From a checkpoint of a small transformer trained on Wikipedia.
Training: a variant of Muon for these matrices, 4015 steps.
Each number is 128 + 32 x the weight over its row's rms, rounded and kept within 0 to 255. Layers, rows and columns count from 0. Numbers have three digits each. The size before them is the row's rms in percent of the matrix's.

# layer 7 MLP up, 768x256, rms 0.0852, rows 211-319, columns 0-127
090:229133129065154060135142090151180142046129097095163132150142108065170168199063156189184167109111114142109106126150141152157123220133139174075139134096158170140103134152142136138174110069183146065116123151132118096113161086163151141121131115086116174114134129082104138152171080112153155145153139111090089103139143119194147105151152129101117131141136130118110135147139142151116204118121
099:154120072123138139171125121086056109142146114137221084123112146124146137203158090184119177097172072110123142112146204127100089129108173090129137124100129120115147108096066108096096127119143129094098165125087089161100112120198113112109161176086097188140068146131140130159089115084150122171103127134114090075115176104099108144076091173116161121172160152113135079135173136154158133151138
102:135118180119113149146091145181172115154107143139125069155062078158102158079116188070103125094141136156094155134083111208205125153116128122157128147159136095084162170118087142129172074132127133131108109110152125149154130145108159137143167109156106122141192176171100127111149124097167140123119127008165172133115107175150128198072119111112141137128091109099147080145148131124095133106146
096:073106152127114126162180104187191177108095164090071126119108143106120106113159102111145101115112129146127105084112174125104138187162067121110098133187132147087101169115141110090126107113115210162155122129154134048156160112125155122116108121101111113082136118137148138174140134071076166118075185121124147094171102081114139139113135166112195095051124109202135150118113166134080141130146
093:122097133115152213136142143068171136187176155135152097125116053096083171130154161182154139148173119126110129185175112097087120161149115119162118077139102122136117154133138162121124159103136098165128144133101182198089113098190139176157101103193141171185123146059175142147129149136142111124171144180159117171141087102121157117149115153111146126047139157116161091121075158155194205148161
100:116145136126171115169119110103107175121156154126135094178072097131141111173142152184109110191109151115100135205113107170149132191114074121149173097125112147174155084102101073128160126163120118129125131115119135182152116093115145119139087109155078094106123142153171122113158143124118155116122147094133123184165180135081091133128138177146158144116086206122152190116124078137134174118134
096:194138085124132096147086145168127154147102152180096133155118091121087105050168147169164142135112123107165135094115163136129106143114062169115105153113134126139142088139137123147149133132106089123103116059120111156090070142126051118108150159110125168132176130103157161117148116158073061066120108110091124136157135157085116087125105109129133168089125143120148128111128087144134108128103
099:146121187097157152177132138079114116187068157130179130116122115150120132134164147145102136143147134137126110105104122070138132123157092148148090167132101115126162060150122125159168105125135028162145146073143140134148063074153150107140134107091130119073143164134157163098152091138113097136141176134119127120122144074123107110078134150138113110108125092125115156175120133109106134160151
102:161121077125111069060149101166145137150165124142115154147172166088170194109114198069147154151119117112093134141150128122100122145114136124075075071175064104106138147105120051079141090077112126097153152096155144121124105111112165082102133100107123090178160112152121150133148143161126148117189078127156084111097068167065151136112115113125112135106154153179093133118152112166175117154108
097:141160119137114152126101103106136125143155099135133103142120135135140078215132073110119113141141147136149098170152091126144159116148131129144118143141189185130132093183126140136093113146094152128114127083183162096125133136071116161139187104151125154117101181144125138060109134096156144090131192125170139118115126111126121161096202113129175117110111191108188058142126078085095111158105
095:126159090122082158110103086114104130139114117137163084085177099117139121180088125186160136116155139135161115149124161151138145087131193089204131121101126161140086102116098151134125084147093119105100078096131105142077122104105153143157068113106033112168118116159082131125136109132104089154131099148150121135129104213133159127158130174069143138123126158141131149139086138123141109111119
091:145105207102186150139150148101128118159150128075106113097124067086155120197141125157118073116088127154106169122098156124145069190094111135141066213089099101115111198136147142113121125124101066105152138098161161105108125098141104139099128143117162160118137133160119145154114123161064124121154115111115109185124081116142171195177103138110118137132159134198138149100102065117041136157186
102:115126146113183109110077100095132117056117104121193102164086181116167149083104143106192120145101102107144153131103107070107189106093150122121111179168109106140156136137163139161091136182112183114126127162115099111114082127134064131143160068214147116116153128090052104096158146162193141123129184154176134126101133124086107142114177160078143136125126122121171110103124113141185145152164
103:166146134109219149109102103137122138158111120109112120132137131163088158097136127139117114132125202101136124156110137150113190080143135066159169066104082182144125163079118081133139105166113151155082113063203125146103125079157116143035130148116087127147136144099198101113153151132174093101103130129192131150189172164086161128075124159138093075165116115107177139167147130131160131110133
096:129197129126116096161062162125116107126170143079176067085157138138152114127105091104179116093121111119152104155141092093123082163189185077162098122194077170150132108141093094123084120129117170116121250119177093094089120105175160088135107051129084159120141090119138137135230125126116145116124154085139152127174143125070080122060136105096126115133165153117072115133115158116183135096125
102:145119143125125189110141124093119072093095155130074080139151172186102099121079177203103117088149161145113122157098144113130164132101132068156123125128163129173165102099116108094107113115136076135123163118091158168151105176209121130154146112122120141187118154121178154140128094125095187094144132130224088183121222140192159088110110125127120121107156195075126086130101125071128147116076
109:102144079127124163185092121190137098141145146097212149094107117086133191130096118171090059155151136139166118183116082133111121162098079133106098033138128141156038147146158137146174148184060134157165140174184168103105128135165130096141094153129147113108173097116105125120141166123124104120095100110121117104146169110106183149147124146156102109168148077095105064114131017138144122095146
096:111064105192150052122125183135160076071142117143166121085082144140019144097112156110113117135085123116123142095174139081142134120125149168132165121185173134103148115124133152094113118092112103114125165141159103126136149069110094116147132106054163171129106071189111080167118115170101127187110110112104101148134111161119168126126092113111133153109098085133183130184122166154150153133125
106:153126187137138097066106073129101178152127182094113164135103138089114136150119075137129085092134115141083137125176091126164085082144165058095099127133130144222119106151117140105123123131194156061107159188158092122110156148133167150106085134167154133108129123109156128158124097190155106118131142179187185163083124041116112113121082131150166117195114117202167154148102135116110125118084
098:182112114116133102068136077159112141141149150092132136110131116144112131130129144086116156091131163130112172126096062153149110106111109102112162136063097036136160107129133155195105178141141166157132128064116121165114103155121175166087124105096095122146144182126153163072175080143149106159141152102126139100140126109128207190156054157140096043113094176085149107093191137149152128131093
096:099122099140124168102179181157145121144156127108143196120104136094122211131136138164086106153103143106111134111084167100137117146087162114133123126123145181119164133152101101216186094170152143151124093123182099146168195170112160183123077073055105134120198148160105104107161091157093174155128096119143196058123181134120181125130162102192145165136150087153105138126085144108120126159105
113:127131136080127168102098119182181172177093128162099124149115122155115074095132088115103123099195136112072076133123178129133164175137158158148132151093188103152145077140120167134129155129136114143138151116164053168112140170091164113144089148081154115137096162129122142127060178131144117118120106127105151090134164127146111090109167135143139131144170110175194103130140106111141153115085
098:086149135043159156151108112126082174138058110087161124083113139120093123048152136104074134185104119076113170137145097144130233153167150113101113120118108132190164124146136151153120097150141137112114209144172115076133128107106090118061116143116070074102144127110136127113143104135136145083145173121136189126164176120152156099108102156149121083128138080106076096090125170176118128143095
100:131095111152150142158121116131119110102097116067130097088105162104138131111131119153173158096111108123091163138118100190180140116153139091077138125127145142091093141238081191092138112108095099203156124139104124127079134107047185106107148094082111123112164134143154135111098103034102161107133191147175165090101108142118052075075098150125119092113120085164122077112098171054091109090139
103:142139158093096099123127132154105166090149094123145064155127119130169084161168137203081187152124107116157136126092114089139116126149136180147092112135094129152116123161082133091069170139074102159080098084172101117162112144151135109194154138110110146157102116094169121125063135107143136115110116093110105099089150145065138189154138158156153123089173104098176188107103102109097128165102
102:130126091167092118152161080105143110139123137073169146078082143095160107158087154175187130118068139123107134088155198182142143134133079103152143149187114135145182099118143102127141123101078072100122124115120018158121075124135123066152169137097115092117154101106106091112142154150127171137144151153139177142069154166063063155134100141130131156095113134140139138120104124098124147130163
098:126161163123108132184134096100174096163138165099120173042102087171178092115152129125180054141141104106106086110084174111126094069151108147118092138107172146070075122098050117146145057095126189107174137123154175155130154123087172121160127126107057150125110065107091160155151131098174149133111137109130183130133158174142173123149103071129110119127102158129131112105139158150108072147105
092:059051120138144112190159131104134126109143091085177099098106184108216061125121117117144141136124153169069150136167129108156102147121118134115075078140108086115153113182151117128114166175133142176109197060162068114132148117121112205111139094128152106107159139143150156099097156177126064131074097121098134111078098139163061144103088063126145115126135152168095134094114160128116139173120
097:073160085179095064134088117134143093145104106160069141186150142089141108118093149083153115116149145170165099136172132145153125155076138128141076147082103126086153136054113186101156072118164193132091158185148134128103068105123161118129125099122143124153070143096140144089116144145117153141135116100077212161093110148136124186101146158169149126104109115149149154175185071118025135141091
102:093104077135155132175093135087110106146130102111122129077071180077068108148112129158125123090162098132103104102112125153105114163116122133130179103163086146157151128130064169135121066094109134137121101172169126093109114067128072142071179119109148148100114113188103136091144091083088098181104241126136199114123057166179142168133132112148128131116120137156108099144062117080123157128136
106:119129131127113111171111182127124094122072121117162151083138175105092161081120183153190117122137071106144168121123135083045128126124114119112162160115125151134124150133159191171186098079112125128172127071051132121114113160178131102100100161080169147076191084106120108155115156101120131156138110111056071098167111100142145117108103156120131152137125154136124146103121133117107195107061
099:179152106145189179124145094164110169091117089117095130084131099151102167135146163091153139076108201155184150140083170149111138079125108102124096162148131110113172152200143054108111113094124154080135111163199164062147147138137159096120115119141134060117183184143109104089148099121131093071157112143151110126137101080118176151141161138089094095170089115128118097121112136115170111131097
097:086102051099132112092064144127054185130150083166093164153073114094106127157129158165168137106114098124099097112133105094122150138127159119167153103107088150177138124136160166142124119123127113066148129146189155076139111119199147177161153147096079135105089178096123095138131114111130116085076134107057150175164112111166100196167126187123092071155082134172095129133065065147158080139161
104:160098150173196153186132116179074132171094107145157097100116140144170132067109089065213110121094070112135046138070137168129116104158148134160115190158090096127112117151096101135094202167138154122165119115135115138079095120149088134111122055121157129110119128132132119044118125160120115103147108102137114084107134155118121190133198105153065109128149133073069151159157139168121100150119
102:118145191121149169071084135202109159143154137073126120096136059149169120105042071159155115112086134104136111144123114121153106078131103123175108085193132213095122122134175157144145100121158082162163113165129164131129147123142141138071152177116136135103114225118154087077109115156170135047131149092082176127118093121139140169111151205072099089113136148148085096158141126169107118095080
094:117126177109128127173150139146186130116133145208106149144139118131098206145132200056117115125136140104093150127152087090112101095188126090114095198152109125127124081106126176105129133095144141157113109113135112090093140165056160146167173128118152109165130158200123153136108139155174092063115129149141125084038165103112151125091141106137108108086170143117155127110137115120121116127163
094:165107106100117164098108164160035113090141134083048141074112151158123105174158091139113146151123119107168121139096089128165125127092101107074099124139139132099184171189115143145169152148125120121163125068178117131100147133153203103129130101128088097114119137113130128149127163171064107118067160155108168151173114122151139110126084115085163144123189146076168190123200171151085112082110
094:112157120147129129121113148089150138109120131161090115215132106129160122144086067079086086141116149077189166112095094092091136140143170109118146082099074156118145143120096115148128156127166144182142050116137075141188106094116114121094102155084142151168177166123125121071038113158115152105046142107124125107071125160130073052125136117134070052192149111102110103096128144131111133171092
102:114149064089159150134159136187142071142107178135091129136171121138036180127142084126190085198172165095086110112113133155119136066120133077147116100115156178143152112156082140141095152179178111120072173124191126094111102088079197085136083163118222155124128166166149108140069111121129118131170102133141129104062141117116121079110138149190134121108129106115142139065181149101131185111104
093:130104128147181117144141101113132094148095164121113134085163072165094086144113134136159163118122122205059114095052137128138129100146160135168129165098126177151113110093066120108064159178086158163181154079165086142140117099097111135138138144078130184075134113168151065074110154167103131128136121111156082134058161149153141126105137093186109156069155117093154149105107105110095116118107
108:182103095109080090106136112120177209103160126130108123115127100116183095095127141120124120107110102055148117092140090091150136105147113118109192183153093145134162125119090106195100114110128130123149042079152129161095116131130091139084143095164130123223119154093125146130052181106105129162133133151122126133112191119077142126141096153134124106150159096103128197108109125167131185122177
092:088136129162118159170099115168117145151133173157113104134117118184093082139194120072122166058149121155066149122096140125152132096124120137059117161116125119118156085141123129149106168147113166116112150104063135141110136102105128113106122092068147157146138140108144143133096141149140104162130127147202186128166159077080109046147118170118155105147120115116153135137096175109127111104106
099:089142113049142127117048147151096160076135114155187153142111246171119102064135156152072107184192069139130118126070136136129096148127144082118113185120153109151119096160147100083166086118116134141113103156082159125169174147185146060120109095119159118133128147127098139081147114133139146138112121090097108115102139164093137085172100173127115098128137113120136106126130127151132121134139
105:151148163129146157118135116104121133155074158123165192115115110176118162109149171081148137117112099120100075135106139079194169152165145144181081117145158150169125116099160128186116132137108211139043152144119067078115155094115135141090125159137037170101101125142090163120131144101143131092115116103111129147125132127118116162140156111114138097118112145098064188145112169114145106080122
099:129049127118154112160132082113107103143073123071063065135098165164156162095046091147131097111135055163095132126169147121097117082133128149097110169100153090087142131126129139111094169103180138088153084069096130140122088142209174163112097148150125172113127140098108132093113119126132118117105098140145118100116095085138193149129165116134122161108126140127033078120160119174097197080136
097:152189085117150080127116102102133097136169129132145065176132091106125142144110077122149091133133137187105117165153102120109083064118154162088190138146134139094138078116089113179121162129167104125111126091145186142129122153113179180158169108170159144177127144060125109109087102099136088125177118081156219140142108098147153089128145054175148144113079115161109086125113095190109092130126
097:125128182114108148064079118183113097130172126147142114153078103158159140099145147137175089172121133092149185132142110117044104109092160114117086114134106145082166064120067138160116130129077113129145184111119137164113086046131140147117096122086127136168129185109096112170166155102088126144124160145074143138164170129181116106122135086112167158137128101071077138139087142133144132128190
103:162109154157156124129132163177116190113101138196148213110150150103103082113167147172184119146169098178130122122118134171084071110160110087115144117164172097155068093115136145147142141077127177133122189098125108115091116112109172131063116101145122114066095118195102087160191131115121144161133107100094121132159117096155158121129139166139078061126146090175113132153071137176167153131089
096:141098054141095066139099190091179136159096085130148153145198073094122125106116155124108089152039151103051096123136145146137172143165150111113118162072085138141136168149112085140187140120108119180139075178078125138129094095136109110090156187071105167107130169138118146111162130152111147173111166091149177181111153106132142128149144151158111190162084125147116081086110106061108139130230
097:162107117077091111139142112141144153129127147143117151119036169105134120139122108191120066198109125148123105102165137186126078200144160108126155090121108121151134079096145095088115122167145117140145087113096134158150130098114154107174109170145145146154153166148156154035108194132114090159134118101143153138095058141132180128144085097113120170181118134065110069121137133089084113078096
103:093129102151158117158111091144145119117143059145176081155142168147124150163102117155149165190152167124148133135139102167139108137152135169110121182102130125145156109124170100192099131119135138171119156131145042159122113110138110127164098116169153074067117208096145146114115126151074124151047081153131110118105182113173134031116072134165116177109092137085109165150102132126134115141146
096:130166121166113095157142239144189120118162157060163172105109165112182063112109102095186143205160123152157152162125124179111118140135113092127082160130133103090229096185098081117134119152185132143167162191120142141126113055113113140080116159146137191119082101131163087169150161099116119125087199127100131139120108042118101161093130092148109161106129122147149162114139155116091117111135
096:152158139113117073176137165118122142183122066101129134120134156112074138147111126129094137162087176149139140121108161130152131172072149100079152155060165046111152150105076142177151205150101103172155123084111139139149082092065112102078146120101137148150072170163193135089179197150139086123124127143171123115083178106103180149150140093121145202135132119108121148159134116182123104126103
097:140115077160124158131119174107103138114109109184143166073094154113095121155070144138107126136088125138175144094128089138113152161135111169133124118098104135147104136151148095101188191110168141023199177087132113128074121132127142114106144109089147117155184122167142171120174117107075125156171120185155113130161183093121083115156139133124133150142088152056155132125154077098103086146109
100:173125142196161131143143062133109119119099181117164153099067060172076154127099078130152135093168115132070155162125119074066164128150159135193144170168148174099108142100098089172110115146165037066137149112093165099092144144164102071110107108121113138108075156152193139084161126129190115131158070151091098138123172106178154141115125169127147135132090115081168136061117127120135108090092
096:174152172103127120143146113144155099127191143141135116158132146151152085142143152099140173064145112090102132225184129135149160111124154186137142058162081097114141079137100098132148132082122093172226148123114121182141082042129207143098140134102148148173213119144142131148182158138128141121133112105135137105133161167121148138140139115090096106098130128114125145094078079123122103115141
105:117140156106111048154114162105116137168165060118110100085079128148183094142128074184156148109083099077133182107136119143117134137099103101130166205050117223115098135150155141130187079140091160150058160116159179104119180152123136134119092134138138127151118161078177151158126120172072129121178169179129125097117113118146196168101134127128163120080100131132122140126103175173146131140123
102:107120066096094078148129083125136097077102113153106096126094144150146136113119145186060131139132185115146164137119132141117127128189138137111105125163151076137083138108142083123108095084101129209166065122099137152098140127138164164154046041137103102116167169122145117116076142103135138106165091114160170104131153132135156082091134112241101150141159102152137097093129129139086052093147
101:160120118132134072195122159135146099149099079103102119078129047153104154189171099126193090118136133115116087109134113214155118152146110166157137086128116070116162170136125111169194096092117156127125097109179163063136095113170145096113075095114107123103083127119142125132123189161131098090159088120088163143110118120095155116129160172107092067128127083139106115173139097120133081130139
105:112129097101118132118178129075148170145127124114138160172086121042055059170150125108108108108140102162105043080143120146110096149182125080109125132149074151125194132093080139120162111141076053084110087108212158167119105119124129195144149087112148143123120136133119149150168203140162150123125102087113126111162140122133131127120144101069132094103081138114130089095140116149156152138112
101:155170115154096103126125124135200141157142133105118176114089126094084161115165109193104108059127115147128095123234159152140186148133147116139171151147175118130095121149110130144131109107236092134143157086102116059085148120143146126167083102107142119087183087095122130130186098180101119074096116117157122138122096113153111173170086110146117130143122083107155147168052132126119157110143
102:130124103098048104089167114174161097119162078094136143123168176111168133146067125160103118088177143168080152083127116088089099067143110136090129171120085049138174085151150138155173136161129125136160134119151156165123118163102056133081146140070155072134163148116123163108139135204113132097101116136101088199107143133145127115098116117116090122080144111133118090111126141194178193175197
092:152145157130124115139097119119091131139065113137135070158109085129123170161145155161127059110166126105116156185054117139144163103162147109170158120100118119172146129144178129109063146120096175139187086085138155161181061091146126147104132119125159132057106087119097175161152156131092082105091059096114105147122174131110119155155113133132100160083147081164167080111121135079130166114102
095:131128106162116098137127098108117137162144069078165138128167120119141134140150084162104070141150119156104068121184098086146113153165179154120108152094156154146094173136107103123094128109138103132164148114127104104126142094063125106078146116136144170150084174165123087161122114167086163141087034070134071153104126132035127154132153090116105068114197130078082136071097128134111213171112
098:125142135071136151134087146101120125134085137121165133107108088110138106102107147111114079158124114154091129138127083085097114193139170136150161153150196138107129103097092091127146121175114076168152143096114087055107111130151089135103096136133114145111077187094158171111157106160135123137133113132173138094140114152121100126143114130115088139124072081148124142135137207167160183116231
100:214139116126133121118134175106142138130128176200151166152093181096093117116111148092132085099186139158112088077118129141166114152172104102122186121119108145131070223141103091109187193046111154140109103137084093066149171057054105141119185098157138106103103095098161204108094158147162083164114147119113167092110127148132122104134112204077120098157141158112144135135100164117063121153106
095:208151079124108114164106122101147117098150123187115157118088140119088103124184091137082145095153118062162163122178107121156198135156165109176139114191152134140148122144145144170122161160143090150172128105122175109106107153175125127195128158050118111168103123152090170160096112131124108092110100143140103146114087071104134126189139136149153134146124084173138134104184113176125160141117
096:125080106176129103137109093141101122160095164054142129153150122212087118154140160150160125119136116134162107097164128093123142187099096099076149112116096108163071074139153150158121156092122134158176108098153137170137027163103133123134096174118080160118134172143177159169122155137150179123171153137154143138152125057082132186117163202128136079078103146030112107093161079127077164107140
106:183116176172109072219091097215121177155152106118140088127094120110124100178165120110176114094075125095124048145110111169131064096126165112153142178139127113163118097098129155101106146124125134082118065114118156120102140130130149164179175099106138147201105101081034118056177114160143167108135126131085161146084127144105131118083136171154076106157172125150060166089094126051114163115068
104:169107124120120174116129155138092133098165121122163108158130115173136101161116147098128171166107130113158066164100099127151082105110155071057126100126115088153175093158096123121120170123131085136156134123152113149143131128187134050170144146110178154124100124182082134172098122181117222134122102139096154109151114141124049152145173080129189075134150088156115132135107088100097150153123
107:144149112098159145129141114146097116193093109079150100122149167109134247115147132162201113140156076182115144154085138147126175154155135133072177115092153068128152149096099114131100139075179185142092158103111150147115084133060097111140119098157172159097086093161124169140126152160145145123106178125137158104089154114132126165122122133120135121156126088088115141092153114122099103127144
106:103032141118137075080094147062127094134096126103132136083117124184118131115048135150131098147136084165161105126075116143137126160063128123122193102149191094132196075114159104152110095153161120162143124144176134143062097149153135141145121117106139097171156105047097075089155144163165135123079082117098110163092092041064103176109086126116141121151155142112122137097138181110206122125187
100:153079126079134077120076118122194120128146203116112162165109127169096130154046067124197126109141164137081168130159062061168187054073167174149145137125091139157144144106097131129123160061149098123130159142103163165078141122121155099129100113109042154154163111121196149115108139134127130068154150172176150128123137160169131149126052135142103116151121136169144145143125131135186102105121
094:131195109182154132122131104110151135110126137121187129145130137147128111082153127077096087103188155161191077182069108151123119083085159199088120142166139118189090117101153101090088190106163129147068112060137084147094122167101126162148122112097108161108138174117119146138031120103094087073107121077143148096101168111149105157123146138144113122048101157154142144141138152169176137147139
099:128116173184126141192101100130162089113097131137154158185148134135105159127165082153130140132117105195190109078105099166185132088127151145156102083107153141107202114163088175154160194100158088116172164128186078100121155143137157075136162112102153138121135090133170138128100094112167077161126100127104130113133151171104168162128075166102143106161139095118078155150126106161087145165118
097:104083091110183082169143140128123138120126156170131117100105107194112144181144085128171145133134114130154132081059053131153154140140133097113142093148044166156101116144146128153166106126141093117154128114159152094165164091099104098133115090118120166160125087083139106183161129125135120081195135094136118079135180120142109117136112165136084119091127086200125126149097145110158081157147
101:106128130163118142115139081118124128115152112113186136173072104059120136069091129159136120125101171089117188160160176088142095151131133142151143114181182160180107174177107105156114182124097151098104139131149219163107140082120129106207128162110114089118076069133029115147146088060166150161156143072114087097148158126130147136162156135128183120120125148106068118130056116021080173135109
096:138081123128121151172177119189179147102151121109190134071167195180093187114142123178139137127169201110074174145117129118017119134076149053117166091117107067151177111103106135140148142112148181184109149078100137116143145085123127153081162173102109198095127102156109093123125137151092099099126122182143082150129151092112116075099111089121160090116156098127081136148155072179127116139137
103:179101053126146135139144094160195095118132048157095111127119084073132115075108132103187071130075158119095099087098094137152080045088094157126051126125137157155126099203126157152139105122148065177142092102081112172134150082145167116141136147165094101093182138110135149112175143131138116088187128094087148107144115133117099084157113155105078072170155172130139148046140076107104083152185
102:143140120101102150165143176150189070130137152099118150136088133066100122166104152176145164089151121138158171125145142129139096129143191120110153149098175149122184147141091092084130144094161123115095139134141100134126158145129113163094119125129116094152094135134148074133104117134072135114179162095116082166111127164147103028128159066121124121127163054144127139100171087128155168112098
100:100138146134123155138174114049098062133097135082147096169079122145132110108134125177140168156164175114083165151088162121127159081142153149146162094143118152169164169134119053133125160084152081149147127103134116086171169123140066103105096142111116141139094103082135154180159141139113083088125076104085106153135139132076099187063188128142142113138209181080115113114112140117055134128059
104:139143129142122140132147055174145080069089124133124157177078078092130185161115142154112139181162146064122149135116087126064192139075102029145100117089092144174156093131128107206114157137126140091107081119146088142170148137049040162100114098096157144141101137070147132062112094101132113146109136104158120144120163151105116109106180152140151127186132127122133097090123064094119104147147
105:113118040119144094152076134198091106184124117080094164143110088112072194127104145174162134151098068155111159115103091126161104132135123223142109132148125071095159163113126132118145116152106108148180121080139169157113077109145123191115153191135130152098100120106110103136173143130159096146088129079145074174155139174085171137116160165095160087116138095131123078127144123135111098156181
107:094101142141147079146207168162180175179087093105126098096141102122099087105149137136109102153106139121152098087144174151089096121127104134106152103082119114092213099159134163133138117109137144103122128155123154125156146075184118113139090110107133098173106085126148124109073153198158197100165101083090144078053151155145165130118087196142110109212114113145099128113117104118170094161153
109:134160151114149055090084140165071150165144109147081158098135119132106106174094197111118191137115114144080110105157197096110108123130095115068111091116126097058137136117125152167157096132113088092125114125088128184148098170140176114117116155118147156129144123107127154145118099159126161090105150080145127080153108060121170087106077140167091176119156118178132188076091111167124183175129
109:077156047104140134115142168140120148119165130106106149125144117119112090163148194089141153128140126137141137160129141150083102115156167139135125148112111094141117148112076126129160113112123109127150090180134106180097119079079145131089123133063095140136069160108113207141132117111182117125125166117170185122151160123118158142101155180098185155192115056092136095118177121158100157159206
094:137085116085067081146147154167106112135105127090066093128163143135124123167077120087165155140138113110110150136115140099101181179049165130127109176158136135177154103117106180141116082123037099180098177178148112096070121099129126127092103045115154132120157160157129120124145094131101132152118146131091164190131188065152111170151133111134101103083108071125176146176119150164099123105154
100:156180110165111141145136156170098179161117111075135123181096105153145096164141106088219133098087094105105136116131152165097072107088164142136067132137120124117131087187149107150127143118125128121098095178116125131130116124157083117148122103066111069127129126113128109095178144178135184114087170138090139122109108074122143119162167143110137154101072158226172165128101145096138177165102
099:103073146103121125147108150138095132129156084091090137135082108151114109138145147188111115163098214135111211139105150116149149147104172124128161080154154118169148105191138178200139124132152150109126105095122172154078111139104160178146141156052165067125134190132127108167090126153130092092052151144135131122102164155056170152106095144169093120075113139102171084125081129121112176096161
099:115156128109183066122139086168129132121139117136136093098158089075140085073144142159155110121079128156131155172113142123098080159131120136124169177224119119119170101165095140107123173129163116146127178069123144114160105089102067115095074124103144138131156093154163081100102111173101170135129128112203112093139151195144148137116157095118092152184123101119142134164176127159125137165096
101:159138130122089133187160115159136155148107094118183113146082103011146162093099071151141174131166037115137068216089127106100120142158148204127088111163152119116173112109132135097162134108068163088142067131106114141175107127142130147093097137111150141105142122077136145132088140121117083167126088134104128097143092109101184167126200084126119171130142135180123112180110133162099138124116
100:093123096096137098142151146133077148137094109140073140092105127139150142121159102023128161087113071122116083074140113110133090120130135077125114130131119160120228115141142132183142098082101200093135141181121138104149087123041114153154155110117117157145128120099147146131078150093150115161105165165126163151128153160093197141114134099110099127119155139099132154051141145143127110086150
104:140081095128143102134060158157150145114131081117163085110161124113126105175147137159144137142098127139142139166143136167131136109090148114087117174152116155105166177119100159118132074135136131133069109104112061156051135150104188126129139165112123062137143102132099168134112173133168138112075196102115144135111166132143096171182158140153174139136171144125153137102153172170082124069119
109:095113175175115187087123125124143132155177125211168125151058140080117171102071095129125079154132134151121083145164156066132122113076077131121113146078139169099149092070081101172142133219128117125150116124100144131142088106138089134135102142134071194154149131141141150146126106135144135138129105132072161137108081176087131106152186120110166106098196145151153113099175152137124163072130
094:102156138083155143113136135131076153177084060189165116107111132082130165170114188129107084129147165209136077133131125084169136174167132154073156149100153154145156134133135140130155104075140204137168132097104123197122135116130113132135122103107165135133219134076117111145135150172131205124071173168114058133094100148110200137092068120143163109103137192179130126133136088173136111112081
096:161165110086140163087116034125143130157127077154147144144107203161094134112139125100099136141112152153093090144069213193135118095140140074126145062142150167099145156117078166150164175103118146114145122140124145151142102112083149115109104084155113163103141110140183123152117100120109052183117093073108095092119174119167128119078096151131168113145111138080140146122109128141132180111084
093:182131120149132145108090084100146147169138119094147151059165143138112168162224133086119091114079179130106119131167123131102088148159085148144078097111110146166166071114148058160197168077129142093123172130156105111146084144130102065121114155154122128147135065085125133083150162103115136150151125139132126151108134119097084086128085204133145143091090114136069181117156109173170137136149
100:121100107184143112118157089117109104157139211107124138140126045119121149141159106100151097073095101109074122140150062099180075120100151082178083097123113117166132134131175071156159121135105079114161123101139116118148110112099070101219104152112150132112070181119143145130109089210132119174102111120130158143093138140103132105088130158047158168144164092111164113031101140158089135107122
105:105112109145135116122166158175073117081102130098141153143118113120101185169088057138123131162120155153139101123172180133099188152152179085120127180131160148143151125153137104150159144112118137181112116119101146136120203103171105167151077151160049112175198120116088066141122068086111116086184110125173149124109140143171175124147137131140155152152114105155163131154177251118142143127115
102:187116124138120144160137164118139157115166105107102173100096128067129157149106137182114164191095162108103087099156118127183146094159188111097057100107144100221151133108104101132149141116173108183114101125068139111154143106127148187179095164142124179122106129087083176131093112123108163099100088117150094082095097098090161124097036132116123087150181097157162127142128122087160104180132
093:133161133098139102108127130103070136126134133119078080123158080192163161108190123145131162096100114096108157141165139134087170139044131149064134126109174138100184157151099138153173105127135146136093086098190177122063122101112087160072159119112158181083085143100088130159123089106110170064093161148177082120157093097124145160125139114123083094098125110134086190150169109109140125164135
102:094168127179147105074098191100180117070118073064132086091128118109119144113112135118190154082112107154120104118126065142138102072138193156082138139115119101053137086168154075152187155171091117107146144124145132112184108104098126141109109148153094134165060097106126124071148074053084103145105144117127142041137137114132140126150075120166137132129137090121097144122142122131066152094116
095:079139152119134127136111151193147128103119175129134106179106065138106144138165140187083148172074099170143102121114156106135121150133124127129133105100088150110167094163171143107144147138160217123154136098142122163114113152123089132121062141153086178117158142081124083087127200161136151126138118121171087103177168158168222093142132152128161123096123125077079171142132143122117100100136
099:122124083110123153143146089121109210124121128104129115111112134170154099124121127171138156147167134071080141121088173123152082068136152098144065158134152144183105092141136146135173135160142146084090091110190185169125128096131148098115182137148123164136108131127197133139089145101128167099190120184134151153135161098176201109197129136130053111208105147159154180109121086137100083126150
099:111121121161124179114054125106080076140149055101109100067144037141137138104140108088111154105068114124091092073123111099163141090148093146136118129113119125163173159163135123101148149172150170135133153108113110144125182124141139153090149135087110120094142097097094119136123169216125063229183144184123140114139137096151133133164077099106128091140148125105102133143049098140150099091142
100:181154075068131094113173124094171081163137078114139147123100131147115110174160141099171099152095115065142160152111158102044089125093120118108039185134113142128132136124103152113107101127125126133136092142155131078088136142089163095142141147091051131112118090103117136119133124130143164154166120161118118117100163059116115050081157105078142096182124110137140145135085150127129144081132
103:073139091125165171138102047192102183156098157163149052130119117091129072127160056139127067128133102092153128148162136195178169096094112122120082133168114140156168128117160117128116188105128168149146094096130155148155181118117125138107079144084080130145118064083106163126148094113090078109123128110118142106137139120147167100136128128146124099166141125135110135078151112120120092161119
090:111158085143112147124124131139049087117091050120139099134139090139103108116117147132141155124143137096151135113119164175110122077120163168106180084071102123109089171157067112071196139106141110144104104098189158177071170144131140146083137077115100102103112158108096120079123173092102158129122129086138134181164133142174146121095136161159095107069117178188104167121111106176090133100138
102:084142149129140176147098124159114140147162123121097089112125116122165086083108139111189130170083190100154142166133088126141071120150130109124147150159119167110167161174120106126137106098122110112144097117120155169118154116115149128062147142092108109162134151129126166098141156112092128119137127114145051111082136191054137140176087113124165111057163170169127156107178113170088114138081